Part of a small language model's weights.
Size: MLP 1024 SwiGLU, vocabulary 14235, 25.2M parameters.
Architecture: RMSNorm before each block, rotary positions, no biases in attention or MLP, untied embeddings.
Each number is 128 + 24 x the weight over its row's rms, rounded and kept within 0 to 255. Layers, rows and columns count from 0. The size above them is the row's rms in percent of the matrix's.

# layer 4 MLP gate, 1024x384, rms 0.0876, rows 51-155, columns 320-383
size [ 94  92  96  98  94  96 103 101  90  98  92  96  98 104 116  97  98 100  99 108 101  93 102  94 100 100 107 103  97 108  99 109  97 105 103 104  96 102 101  89 104 100  96  98 120 113  96 113  97 103  97 106  94  96  96  99  95  92  97 102  97 105  95 102 101  97 101 100  97 109  97  92  98  94 116 109  95  97 101 105  99 130 100  98  94  93 107  89 112 100  97 101  98  99  90 100  98  97 107  99  97 104 100 104  95]
[[166 122 130 131 171 120 113  94  97 161 142 141  93 138 127 172 120 114 144 191 167 108 162 125 106 124 127 168 122 130 172 123 159 126 139 104 119 124 160 137 187 167 160 117  66 124 175 118 130 130 122 107  90 155 102 120 157 152 143  84 161 139 126 149]
 [128  93  97 103 125 143 164 151 159 101 123  89 130 140 152 123 107 114 157 118 126 158 151 114 158 141 170  98 112 154 164 124 115 153 139 101 130 133 106 126 140 151 119 147 161  91 121 116 150 126 151 117 121 146 152  98 141 133 110 135 116 124 155  90]
 [165 138 160 156  84 130 110 127 118  85  93  84 141 145 118 131  96 154 151 138 120 108 154  83 113 105 122 120 125 117 141 129 158 129 107 143 123 125  87 116 102 156 145 135 150  88 115 139 156 116  94 112  90 119  83 118 124 123 139 122 103 159 142 131]
 [134 124 135 124 157 127 133 120 108 151 171 105 135 132 126  91 149 122 147 103 135 107 170 118 136 123 147 141 121  95 103 126 148 159  98 148 116 131  72 129 144 126 129 152 142 115 146 179 113 119 141 135 100 123 141 108 131 135 103 121 174 126  96 140]
 [133 122 162 171 158 117 124  89 128 142 122 149 141  86 116 134 119 161 125 112  70 106 156 110 114 168 138 133 142 128 101  97 133 128 161 119 164 168 108  50 115 124 118 119 117  94  76 106  92 129 148 161 108 155 193 153 118 134 115 141 120 126  99 113]
 [169  99 135 110 137 149  89 134 177 142 148 122 152  99  83 130 134 127 122 164 102 121 147  99 124 156 131  89  67 167 106 185 101 124 131 141 130 112 115 160 136 119 128 113  97 143 120 171 103 139 150 102 129  48 169 147  79 137 109 142 180 132 153  82]
 [133 169 140 112 132 128 122 129 157 132  65 137 108 136 134 113 136 115 105 111 120 129 152 118  98  98 113 107 164 120 153  91 117 103 175 123 132 149 146  93 110 148 153 115 107 136 182 123 155 125  96 109 137 110 104 108  90 109 123 115 116 131  52  94]
 [130 142 109 105 117 124 122 144 105 153 152 121 105 120 129 120  82 126 147 129  63  99  97 177 172 143 134 117 149 149 151 157 150 108 104 123 197 155 162 111 123 113  71 110 151 160 133  93 103 112 143 157 144 123 132 106 171 159  83 129 140 140 119 136]
 [139 159 119  99 111  74 129 123 186 133 113 111 144 110 101 149  90 156 108  67 133  95  74 173 138 140 109 119 124 165  92 122 151 114 125 149 127 118  97 100 113 144 100 102 137 127 142 118 130 137  83  74 154 139 131 122 147 148  87 127 118 130  93 138]
 [145 144 130 128 107 115 137 132 148 124 129 149 122 131  79  89 140 118  88 153 139 113 105 143  96 111  89 129 112 137 130 156 116 120 144 130 155 120 158 112 131 100 115 131 144 130 129 126 132 127  84  88 112  85 105  95  85 123 137  88 119 125 144 101]
 [113 103 157  95 156 111 123 126 127  95 106 126 148 112 129 147 180 131 123 144 106 137 131 134 149  79  89  95 158 146 127 114 169 147 173 147 154 112 161 100  90 117 105 116 127 118  95  78 139 132 160 120 180  84 125 125 166 114 119 215 137 130 132 131]
 [135 134 158 116 146 171 138 130 100 117 155 115 145 135 147 131 139 122 121 122 108 135 103 127  99 161 113 122 117 186  85 125 127 140 124  91  84 138 146 131 139 129 135 101  78  80 141 141 113 146 122 170 148 118 159 137 141 140 118 131 136 121 156 109]
 [120 132 136 120 154 123 133 139  84 116 137 138 168 151 108 140 122 135 136 124 118 125 125  70 121  91 136 126 104 115 113 148 144 134 144 120 156 109  98  89 148 109 100 126 109 104 152 176 137 131 109 128  98 111 110 105 121 134 115 123 121 120 138 133]
 [141 153 143 141 135 128 157  74 133 136 132 118  96 113 121 108 134 108 132 119 138 129 130 122 117 179 111 114  90 121 130 109 164 127 100 101 121 125 108 125 156 135 186 162 155 122  76 129 134 155 136 105  89 184 128 137 131 153 146  94 129 114 131 107]
 [142 148 103  91 109  94 135 139 144  96 136 132 165 123 107 109 178 133 135 131 127 135 126 133 136 154 131  96 136 148  93 130 137 152 150  77  86 123 135 143 171 111 128 137 150 166 155 130 141 153 124 117 106 112  96 105 103 106 103 144 124 128 145  70]
 [113 187 163 126 158 130 144 126 103 128 135 126 173 151 133 111 151 117  99  84 148 157 120 124 160 134 143 106 148 173 164 151 141 136 141 124 120 139 126  96  97 113 137 130 112 124 163 118  90 133 150 124 175  83 117 101  94 167 150 148 126 182  99 178]
 [118 126 163 139  86 159 121 107 137 156 135 139 113 138 160 187 162  89 135 152 123 113 170 114 146 100 113 111 125 146 168 148 156 101 138 150 134 122 138 104 181 122 160 133 131 133 137 115 142 132 115 155 126 115 126 156 108 117 112 142 158 167 126 184]
 [100 147 140 111 127 171 174 124 114 168 127 137 179 113  95 129 109  99 125 162 115 139 119 156 116 132 105 144 186 130 125 159 124 112 140 107  89 151 132 122 137 118 121 180 125 118 124 124 107 154 166  99 148 159 135  86 117 154 118 122  71 148 128 137]
 [170 132  84  98  94 157 145 129 166 120 125 103 118  91 105 170 133 160 101 119 130 157 133 123 108 124 119 148 132 154 118 120 110 112 179 135 154 117 136 135 112 137  86 167 126 157 138 131 122 148 110 103 130 112 194 105 131 151  78 105 175 150 108 131]
 [145 155 102 117 123  90 135 101  95  94 159 100 112 134 107 123 124 125  88 115 143 124 157  97  95  89 117 142 126 129 107 138 133 146 131 179 116 155 165 156 100 112 137 112 150 113 132 128 121 135 164 124 143 182 156 108 139 101 157 129 115 119 130 150]
 [ 97 115 156 146 113 136 102 118 113 120 103 177 126 158 139 133 144 128 142 137 140 118 142 150 133  99 107 119  77 157 150  73 175 164 130 119 124 140 129 149 115 144 137 142 156  93 121 139 133 121 132  95 175 135 145 182 127 119 120 149 136 129 120 130]
 [114 109 130 121 155  99 134 128 162 156 139 158 103 148 148  77 139 142 125 120 160 117 144 131 123 135 152 114 108 127 134 116 144 132 125 122 127 112  93 139  93  99 134 172 133 139 149 135  73 136  94 131 142 134 117 149 176  83 106 175 142  83 152 142]
 [143  95  96 130 101  94  67 101  95 123 146 121 119  87 144 109  97 125 125 124 143 111  85 162 120 111 135 166 115  96 102 121 133 120 170 140 140 167  92 119  98 142 126 124 138 108 119 166 137 145  95 112 117 127 131 103 152 162 116 144  93  95 122 179]
 [113 102 185  91  96 110 117 125 153 134 137  85 144 158 102 135 116 112 181 123 114 145  92  85 139 171 136 116 134 131 131 160 107  98 123 143 141 137 142 134 116 151 118  77 171 132 159 137 117 129 149 101 136 135 111  95 129 134  92 113 110 149 114 121]
 [170 116  86 173 169 137 140 139 193  95 142 168  99 137 147  76  77  80 123 107 107 124 131 131 153 156 131 112 138 147 117  91 103 133 113  74 170 114 134 144 116 158 165 150 125 128 103 115 139 108 116 123 159 135 146 116  96 155 117 135 116 105 155 128]
 [147 130 120 109 148 116 168 126 202 113 101 155 144 126 164 122  92 105 160 101  62 128 143 120 152 134 130 118 150  97 112 117  87 122 105 134 166 128  83 152 148 144 104 104 125 106 117 118 116 139  90  89  98 108 101 120 130 139 143  86 141 148  96 118]
 [126 147 136  98 110 156 110 142 111  89 129  75 121 146 131  90 106 170 102 132 102 132 150 130 119 135 170 180 113 122 121 128 160 139 121 127 118 167 127 105 141 132 140 103 121 103 156 154 119 138 120 123 132 146 155 170 171 113 145 120 110 118 116 145]
 [136 150 105 133 142 140 163 121 129 125 144 130  92 132 166 164 139 124 129  99 121 182 165 140  95 136 124 129 130 138 158 137 118  85 143 126 149 123 141 121 126 127 129 110 117 132 158 128 119 142 139 112 146 122 119 151 126 108 125 124 143 158  95 136]
 [120 125 164 151 190 143 123 154  84 148 121 151 123  90 106 132 139 123 129 183 117 106 167  91 104 127 173 124 145  96  97 156 136 138  75 132 150 116 171 100 130 134  79 138  90 136 188 100 112 129 116 117 100  85 144 139 147 104 147 135 146 123 150 149]
 [159 124 155 105 103 173 108 142 161 151 107 163 131 126 166  84 133 156 127 144 107 144 116 116 104 159 122  90 108 125 117 172 127 127 113 171 161 144 124 166 118 132 153 133 135 141 149 146 123  94 133 154 117  82 121 135 102 112 130  98 156  98 122  89]
 [135 140 119 133 154 125 104 118 112 103 103 143 120 120 144 116 141 147 160 148 168 107 135 130 135  98  98 100 128 113 152 158 139  67 112 165 140 129 129 131  83 162 156 140 119 106 131 108  63 121 170 113 132 157 153 130 109 155 133 115 143 147 137 128]
 [110 125  92 141 161 170 167  91 137  90  78 113 106 119  84 141 117 128 116 118 141 109  98  86 117 147 147  85 105 126 137 162 127 100 139 147 139 149 156 120 143 125 101 109 156 137 160 152 154 141 120 136 167 103 128  99 129 153 139 134 109 179 180 138]
 [129  90 140 145 136 111 131 129 110 110 142 113 173 120 104  91 155  99  76 116 102  84 115 103  87 134 128 108 146 145 154  89 125 144 149 150 127 154 162 143 123 122 108 123 185 109  70 151 127 169 121 124 155 147 154 124 132 136 169 152 135 140 122 172]
 [145 124  72 191 154 132 162 151 154  90 124 112 124 121  70 138  94 103  98 172 123 133 141 117 128 103 122 111 127 116 136  95 165 104 112 156 139 132 145 130 120 162 133 142 115 163 139  84 109 104 125 163 138 100 131 112 100 143 112 104 139 150 126 105]
 [172 123 141 156  99 168  76 132 115 143 159  84 154 151  90 115 126 121 125 122 141 139  96 111  87 134 161 157 138  97  91 149  78 129 148 153 106 144 151  89  78 126 130  90  98 133 132 119 106 115 147 110  94 109 154  97 103 166  94 127 126 152 162 117]
 [142 152 129 136 115 118 117 161 143 130 101  78 100 107 112 149 118 100 120 137 121 186 121 142  86  73 166 123 161  86 122 114 129 119 116 122 154 119 124 114 119 130 120 124 170  79 125 135 153 150 131 153 122 114 109 116 116 119  95 108 162 138 129 145]
 [ 97 161 134 166 118  98  98 158 156 109 134 114  97 119 141 167 143 107 121 100  94 132 168 150  80 125 140 130  72 126 105 111 174 119 151 118 131 141 145 119 185 115 112 123 139  99 119 104 139 152 122 129 153 131 134  97 127 117 142  94 127 156 132 116]
 [135 106 159 129 102 102 133 150 121 153 147 123 168 133 149 138 109 130 140 102 148  71 133 147  70  66  79 116 113 155 118 159 134  89 142 117 123 112 158 133 103 100 173 101 147 121 108  98 112 148 107 142  90 118 153 151 123 145 110 162 122 147 172 113]
 [137 138 127  96 148 106 151 135 137 140 180 106 131 124 146 139 136 120 178 122 110 150 116 150 133 100  95 110 105 106 124 109 133 122 130 111 146  59 138 144 136 134 120 129 142 124 152 163 128 127 139 163 127  72 105 157 138 155 128 132 161 152 141 114]
 [139 128 142 153 146 123 151 176 121 140 129 104 117 120 111 133 120 177 144  66 123 118 120 186 166 141 136 125 148 152 134 174 109 141  97 153 147 175 155 167 157 155 171 101 108 118 143 158 132 110 139 161 108 149 144 122 125 120 148 149 116 133 131 113]
 [112 117 193 132 156 106 127 136 128 120 159 133 151 122 150 133 143 159 125 109  85 124 150 113 113 117 135 127 122 149  97 145 156 202  89 124 136 143 138 139 128  99 149 112 155 158 116 152 136 111 109 118 111 146 130 138 168  97 118 144 107 120 111 132]
 [150 100 165 123 109 154 118 113 124 137 163 167 114  96  91 138 130  81 181 134 111  99 139 160  84 147 117 151 132 137  84 109 159 151 110 161 155 129 109 127 134 118 108 111 118 162 126  84 159 100 155 132 142 113 111 131 107 114 112 209 155  70 152 114]
 [130 125 122 106 136 173  83 118  98 138 167 122 108 128 145 125 133 114 140 151 104  71 117  93 130  94 147 161 142 129 110 140 138 138  91 103 138 126  77 179  71 127 120 129 157 141 129  85 113  96 144 130  84 165 122  65 104 149 139 105 107 147 136 136]
 [147 122 129  78 161 143 131 140 118 121 167 137 154 170 145 149 122 153 174 137 129  84 145 134 156 162 136 124 122 110 118  90 142 122 143 129 175 117 134 161 156 155 129 107 120  92 133 115 109 126 132 150 121 105 124 118 120  58 153 103 129  95  90  68]
 [115 100 131 112 104 107 160 140 131  94  93 163  91 118 161 114 109 133 124 129 146 135 102 136 129  74 125 116 104 151 118 136 119 148 128 112 132 148 133 112  88 137 122  97 169  99 131 110  83 122 122 156 171 115 134 140 135 142 141 180 131 136 105 147]
 [162  75 125 136 124 159 121 118 119 169 182  92 146 160  97 114 155 131 123 106 110 142 123 143  93 136 116 146 118 146 127  97 113 101 129 139 161 148 134 175 149 134 123 103 145 139  99 142 127 102 141  87 106 132 129 126 119 134 151 124 173 113 112 167]
 [149 142 165 117 136 154 137 167 136 118  95 109  95 129 114 159 136 138 101  62 123 134 186 118 131 131 169 150 107 116 114  93 110 109 149 141  92 109 161  81 165 111 129  70 135 156  77 153 122 132 160 122 151 121 158 126 145 172 113 145 129 128 147 137]
 [144 163 119 148  91 132 105 165 132 116 124 112 144 118  98 146 163 121 120  84 118 118 171 115 115 107 126 142 113 145 150 119 151 130  73 134 141 139 142 136 144 120 152  81 139  92  89 113 148 163 122 196 110 120 150 100 115  96 105 119 162 139 118 113]
 [140 127 104 110 129 127 138 151 132 140 122 119 124 141  94 137 129 154  93 166 118 123  98 145 140 123  88 191 114 132 173 124 175 169 124 124 130 136 135 147 162  98 138 110 170 112 113  83 112 105  76 168 161 142 165 140 190 156 144  81 153  95 150 146]
 [121 123 145 128 151 136 103 116 158 161 132 104  89 152 123 137 101 147 133  98 114 145 126 101 175  94 124 127 114 155  90 131 138 140  74 139  89  99 119 130 156 130 103 128 140 113 122 164 143 130 122 159 175 109 176 150 162 151 144 142 149 120 159 119]
 [112 154  98 147 109 127 135  87 112 138 155 139  84 126  72  92 118 165 100 126 127  63 151 148 155 119 133  59  77 128 134 155 129 116 154 143 114 107 155 134 117 119 124 107 126 134 157 141 117 132 148 119 124 161 139 126 152 112 178 129 124 107 110  89]
 [ 99 143  87 130 168 160 126 122 142 112 114 118 138 134 164 173 139 119 149 125 131 128 149  97 148 157 154 104 114 157 124 133 123  65 152 136 136 142 171 115 126 152 102 123 127 116 200 130 120 101 150 132 145 167 135 135 135 116 177 129 117  99  76 145]
 [147 132 110 218 144 178 122 136 106  87 166 112 158 141 139 142 102 100  90 121  81  98 126 130 112  82 130 132 121 126 165 100 132 132 153  96 133 168  86 165 149 156 104 140 153 106 120 132 109 107  84 134 140 121 145  90 142 120 116 148 138 168  92 132]
 [136 104  91  76 120 109 123 138 148 165 116 130 147 109 145 131 144 123 154  48  87 132 139 167 131  85 154  48 103 158 101 136 140 103 100 125 140 130 136 138 134 135 141 136 127 123 156  87 123 127 128 127  90 156 176 118 120 137 137 144 121 161 164 115]
 [131 137 131 151 134 133 151 119 126 122 109 176 116 158 138 107 107  87 145 142 121  77 177 139 115 134 138  96  87 121  96 115  91 142 122 117 148 148 122 145  94 150 141 132 123 165 118 178 140 184 150 127 170 132 147 143 160 100 144 134 154  85 151 103]
 [112 145 107 132 121 120 135 152  88  97 156 160  88 121 126  84 114 169 156 137 123 141 155 175 112  82 115 132 174 133 137 109 145 116 118 157 136 126 101 140 143 130 106 123 154 103 123 127 112 163 140 108 109  93 153 138 107 142 103 107 133 128 151 135]
 [129 119 118 143  79 138  82 105 117 114 109  91  85 177 117 137 122 133 112  79  92  90 126 109 141 126 133 130 162 130 115 108 143 116 142 130 133 146 136 158 153 103 107  99 124 141 154 146 131 107 151 140 171 108 145 120 108 153 182 113 153 126 116 132]
 [183  91 114 145 143 118 150 156 143 128  90 125 111 110 124 114 107  58  92 129 140 189  97 165 107 158 150 117 127 123 133 128 153 192 134 180 132 163 153  95 129 134 141 166 116 136 147 166 147 105 125 138 104  96 122 122 139 115 118  89  90 117 142 112]
 [157 136  90 158 115 136 128  82 129  91 120 135 145 122 114 150 115 111 128 117  93 121 129 140 104 140 147 170 142 129 150 105 149  81  73 139 133 112 122 140 144  92  90 141 167 132 140 125 112 105 185 149 125 128 135 127 164 164 154 144 141 128  77 135]
 [102 156 139 125 137 133 125 123 168  91 185 133 157 175 125 114 161 107 127 116 121 128 167 147 121 122 144 123 147 135 127  76 121 159 126 140 141 153 168 134 135 174 134 119 142  87 148 158 111 153 144 132 149  97 111 138  96  74 112 156 103 162  86 100]
 [107 128 144 126 123 152 135 161 102 119  99 156 101  94 122 160 145 142 121 112  90 117 158 103 104 168 106 104 145 134 150 108 139 123 132 123 153 122 137 122 112 193 157 144 137 139 112 124 145 150 164 133 114  91 104 127 137 129 174 146 142  95  98 128]
 [155 141 143 109 105  95 145 151 110 105 134 118 145 148 126 157 134 117 178 109 133 147 143 145 122 172 121 134 114 113  99 183 122  81 146 113 154 136 129  93 129 110 145 138 156 142  46 147 171  88 109 125 146  97 110 126 122 109 135 104 156 140 109  92]
 [126 106 131 107 110 142 125 127 129 101 146  93 124  84 140 179  82 138  82 125 202 121 122 142  80  98  95 118 102 161 121 126 127 126  89 167 142  95 109 121 156 160 113 126 126 118 181 107 130 164 136 112 150 149 156 126 131 143 148  62 127  76 151 107]
 [136  96 101 117 107 143 149 139 120 132 141 111  99 141 175 129 153 125 147 162 124 158 150 172 166 145 143 146 129 141 149 146 134 150 102 129  90 146 105  72 160 130 142 127 138 101 102 113 150 105 160 139 101  63 174 133 133 145 110 136 120 115 115 120]
 [101 112 151 105 165 108 138  91  77 132 143 144  96 100 120 153 133 158 126 120 111 121  88 146 114 102 114 104 127  96 150 143 149 129 156  77 145  99 132 107 138 102  80 101 143 116 155 116 119 135 130 151 125 126 156 171 142  87  90  82 190 172 162 128]
 [126 100 171 126 152 102 101 136 127 105 136 141 224 177 100 131 121 102 110  93  96 108 132 129 169 131 120 101 170 121 142 142 130  87 151 109 184 131 126 119 106 124 113  97 105 123 127 119 151  91 127 155 119 130 149 121  99 115 105 137 120 104 169 170]
 [140  78 136  51 159 129 124  99  73 129 144 151 116 132 162 137 143 162  89 149 125 140  97 147 133  91 113 103 147 132 106  96 119 137 108 121 103 134 125 137 104 154 128 142  86 106 131  95 104 145 130  68 109  93 131 146 148 148 128 162 159 165 154 122]
 [ 99 122 113 174 163  88 102 161 150 141 152 149 146  84 125 113 151 143 153 104 107 137 139 154 118  92 137 133 132  96 140 116 115 111 135 136 145 160 129 122 118 136 148 171 129  79 125 125 120 107 144 165 128 152 113 179 103 170 148 143 109 165  96 175]
 [ 97 157 130 170 152 138 136 202 117 131  87 137 139 118 140 150 149 134 102 121 119 123 140 114 124 108  97 105 119 104 105  95 123 153 159 160 130 167 116 141 110 129 129 154 103 182 192 163 126 112 127 137 180 142 115 131 165 177 121 183 125 135  85 139]
 [168 128 150 130 181 156 147 154 170 162 116 145 114 121 187 114 111 147 113  89 123 148 156 119 128 105 133 105  95 108 122 119 171  86 156  90 125 122 143 141 124 121 135 119 148 105 121 111 142  89 141 107 119 122  97 169 112  91 123 110 135 122 117 148]
 [121 130 124 133 117 125 126 114 147 126 125  95 124 152 123 108 137 107 118 152 145 121 111 142 151 159 109 183 169 190 124 121 125 111 131 144 131 126 154 145  97 131  97 163 105 140 160 124 116 141  71 167 130  72  96  72 146 156 124 105 140 127 121 140]
 [139 106 127 111 117 116 153 111 133  90 148  92 139 141 134 147 111 127 164 178  97 156 117 131 152  78 108 100 111 147 108 142  94 157 136 139 155 110 131 105 133 103  93  99 187 145 137 148 142 167 143 122 169 104 147  96 110 162 131 108 165 156 130 116]
 [121 141 154 140 121 125 148 108  77 103  57  83 120 114 119  94  97 130 150 149 153  74 128 201 123 147  82 138 129 149 111 114 153 166 155 114 137 141 129  79 134 147 103 162 130 149 113 152 136 160 137 100 131 130  92  98 161 126 189 138 116 136 149 105]
 [156 107 135 149 152 149 161 154 133 147 188 129 157 112 122 107 160 122 130 151 124 121 143 117 100 140 158 145 111 129 139 111 139  89 132 110 128 129 130 119  72 143 154 152 109  93 130 112 163 115 131 162 139 185 109  99 123 117 131 135 150 102 115 125]
 [131 111 143 184 143 121 134 133 127 122 114 113 163 128 133  90 141 161  62 120 132 128 117 136 133 126 130 141 164 140  97 138 116  76  99 115 135 129 148 110 115 140 131 118 157 160 141 138 129 146 120 124 164 144  94 147  86 131  79 105 139 123 131 131]
 [115 112 131  81  90 129  89 150 119  69 116 103 148 118 145 129 133 134  89 106 140 133 128 159 137 138  93 134 130 121  80 113 152 152 158 158 159 146  93 134  96 147 106 134 156 146 109  87 147 116 148 129 123 108  78 114 140 155 159 108 128 189 140 132]
 [143 134 172 166 156 104 109 106 116 120 111  87 142  96 127 108 125 107 128 108 134 137 133 123 110 106 150 125 155 149  73 115 125 115 129 121 118 120 103 145 171  81 130 136 124  91 114 100 114 126 127 137 115  80  94 131 125  82 128  82 170 112 149 125]
 [145 149 132 145 116 120  89 129 127  73  92 124  93  88 120 139 130  97 133 145 133 137 140 106 154 102 173 171 110 138  93 103 155 125 122 127 177 151 103 136 134 128 108 129 136 143 118 113 114 123 169 133 129  99 110 168 118 147 134 120 162 117 111 144]
 [119 136 153  87 126 126 146 139  81 101 107 113 148 135 182 139 141 107 136 128 132 116 137 162 123 133 126 137  82 122 122 133 149 103 130 125 124 121 154 107 173  83 123 120 138 113 136 192 118 132 142 167 127 178 147 145 116 106 147 123 114 159 149 123]
 [ 56 138 112  85 100 141 133  92  80  93 142 154 157 173 100 126 112 147 122 136  92 140 147 144 133 132  97 114 168 153 133 116 212 123 119 142 106  72 134  87 153 152 150 118 128 131 120 139 111 145 122 132 150 105 119 144 200 156 160 101 143 134 110  95]
 [137 136 104 144 150 113 111 144  94 125  99  74 124 169 130 121 136 125 144 147 106 149 171 131 126  95 121 156 112 122 143 111 205 175 133  93 136  95 122 132  96 139 134 130 143 136 152 137 105 109  97 127 116 127 201 146 139  95 146 164 146 110 126  91]
 [140 147 123 142 129 134 145 103 181  96 160 147 148 144 121 128 170 143 146  82  68 152 126 112 150 170 146 145 117 111 115 128 139 128 148  75 126 116 114 102 107 161 139 109 131 135 164 143 154 123 125 115 103 146 112 112 106 123 118  84 103 127 106 112]
 [ 98 100 110 115 111 118 104 127 142  75 136 140 109 142 119 113 136 143 116 117 124 111 104 121 128  97 158 106 157 122 120 145 116  95 137 110 107 106 168 106 130 181 141 163 141 140 124 183 161 115 162 102 114 167 139 147 147 160 114 151 143 106 157  93]
 [ 88  87 175 162  95 140 117 147 196 154 130 136 109  98 133 156 138 116 131  93  91 126 130 105 137 190 103  87 116 162 100 164 120 116 148 149 126  95 138 122 133 156 125  89 140  90 130 155 137  81 122 161 139 121 147 141 128 172 123 135 127 155 157 135]
 [165 114 126 150 134  79 170 127 114 143 149 132 150  99 125 102 107 111 124 104 145 120 146 116 146 129  81 133  81  76 121 110 125 147  82 110 143 102 124 139  94 193 115 142 125 142  81 145 138 135 124 136 111 148 130 126 128 135 149 119 131 158 137 126]
 [122  93 125 136 160 114 127 152 105 102 131 160 164 130 104 130 134 118 133 170 125 128  90 135  95 134 105 103 120 151 132 111 129 133 137 125 165 149 125  75 128 171  96 110 166 114 107 137 141 111 123 152 100 188 130 161 177 131 124 145  49 173 130  78]
 [ 78  88 135 134 154 127 134 133 158 128 161 156 184 145 173 138 132 208 135 126 136 124 124 160 134  94 142 129 184 160 131 120 137 120 179 149 191  97 153 149 119 134 164 102 146 105 134 125  75 129 120 143  84 118  96 126 101 170 133 149 141 133 120 123]
 [129 107 109 104 158 157 105 131 208 100 114 113 126 119 124 171 110 124  94 146  96 122 127  90 156 127 159 116 136 113 115 139 156 114 149 156 111 127 150 107 131 126  98 147 129 125 100 127 116 109 136 124 187 108  64  98 169 153  47 134 161 113 128 128]
 [ 83 133 129 149 126 133  86 140 112 117 120 135 112 123 121 133  95 147  90 107 124 137  97 132 113 129  96 160 115 170 118 148 119 105 129 142 152  93 135 168 104 140 132 134 134 119 138 127 176 119 140 128 204 165 120 130 140 147 129 181 140 113 103 134]
 [105 147  97 124 126 167 137 141 121 126 133 111 139 121 114  69 110 122 104 140 116 112 175 143 104 123 120 113 113 162 138 163 115 109 178 141 131 137 108 118 159 147 139  64 154 104 141 142 122 122 137 100 127 144 140 176  97 122 143 172 141 111 119 159]
 [146 163 157 108 129 126  99 116 136 141 140 173 115  82 125 143 121 139 119 181 102 106 104  99 147 128 155 134 126 116 162 117 109 183 108 153  82 172 132 105 188 183 109 125 128 128 115 139 132 150 151 140 128 113 138 136  83 105  90 110 160 112 131 139]
 [102 153 125 128 126 103  96 167 183 116 129  58 128 107 135 138  82 143 122 119 125 116 101 193 125 127 135 112 132 147 115 128 134 148 142 152 105 109 120 100  78 116 120 130 155 148 139 125 113 147 118 115 144 120 146  92 123 128  87 133  98 144  97 149]
 [134 169  95  94 115 145 154 109 128 160 160 134 125 118 131  98 152 148 114 166 145  98 127 113 120  99 117 150 144 134 123 123 162 109 124 128 108 115 151 149  92 137 138 155 113 151 126 105 179 142 146 146 162 124  97 132 138 132 180 113 134 117 136 119]
 [ 69 139 156 146 170 132 160 115 188 153 120 136  98 179 141 131  99 102 118  94 134 139 152 121 130  65 155 112 123 138 173 113 119 142  84 110 109 112 125 135 123 137 148 152 145 148 177 120 145 137 114 125 123 161 176  86 156 138 132 127 155 123 157 120]
 [ 99 115 108 148 135 127 127 135 119 175  87 152 116 110 108  96 119 138 145 122 124 100  91 141 135 133 159 145 133 146 114 121 105 106 131 174  96 122 105 154 146 127 118 140 173 158 147  91 123  95 168 130 134 128 148 124 126 156 155 136 161 179 171 129]
 [ 93 135 106 135 109 103 132 143  99 107 128 128 137 127 110 153 142 147 123 107 130 128 143 113 142 130 107 129 130  94 119 145 115 144 154 159 100 142 132 123  94 144 124 119 143 155 124 115 151 131  93 144 107  99 117 114 134 149 104 112 120 144 163 133]
 [164 106 136 157 120 139 130  91 137 106 205 112  97  99  71 125 148 146  86 136  91 111  87 157 118 176 134 112  87 118 153 147 162 111 143 153 119 109 129 144 136 137  94 134 167 161 129 110 114 121 116 102 131 104 130 142 160 152 127 144 116 114 149 140]
 [ 86 150 152 167 121 146 120  84 123 118 159 152 111 114 123 125 101 118 164 106 108 104 120 112 129 164 106 113 122 168 163 114 129 166 181 135 121 136 165 108 107 148 157 155 128 139 113 142 112 132 103 111 146  95  92 146 121 136 120 172 123 139 100 130]
 [111 185 104 139 141 156 138 107 136 101 138 133 142 124 127  86 132 133 119 168 137  91 132 129 132  82 121 129 108  95 107 160 161 144 125 155 123 106 124  98 151 115 154 149 124 128 178 135 103 125 125 141 164 113 145 118 129 119 116 126 130 154 123 145]
 [ 76 181 114 148  97 147 160  93 183 107 114 129 153 188  82 102 124 141  99 170  99 144 132 125  94 117 108 102 140 115 146 110 112 140 148 135 113 155 133  98 118 129 122 131 140 130  76 152 131 145 145 141 134 118 114 149 129 128 105 140 140 140 129 125]
 [144 126 145 110 160  93 110 134 133 188 115 119 129 103 101 106  56 128 124 106 149 108 113 118 170 141 126 125 120 160 101 146 125 131 190 135 111 146 133 155 135 124 103  94 144 143 150 119 117 119 130 100 181 124 132 129 121 144  98 155 149 125 168  91]
 [131 135 107 126 135 100 138 150 124 104 149 130  79 167  90 115  84 115 163 189 102 120 122  88 147 140 107 127 162 108 114 152 130 121 133 121  79 109 145 124 110 141 105 124 143 151  95 176 100  55 131 165 107 128 117 114 118 106 116 114 131 120 136 111]
 [115 110 117 176 137 122 151  94 119 141 157 170 117 137 171 134  82 117 149 125  99 158  96 176  96 151 112 121 136 134 112 111 127  94 117 120 141 141 144 126 129 131 108 122 147 115 123 153 175 130 152  83 130 123 200 141 145 158 116  89  75 129 133 117]
 [ 88 107 145  92 106 160 159 135  94 152 146  94 138 103 136 137  80  75 166 125 127 135 120 152  92  61 128 120 159 106 152 147 128  87 104 119 135 164 118 156 110  95  97 104 121 124 118 119 109 125 158 124 152 146  99  78 184 121 124  99 124 130 137 157]
 [ 83 128 162 182 122 174 117 165 107 116  82 103  71  75  82 160 113 161 154 135 106 134 133 119 146 145 147 125  79 120 135  78 114 148 110 127  82 182 106 148  92 107 123 134 146 166 126 124 120 148 104  88 131 100 144 127 104 127 116 133 115 127 106 126]]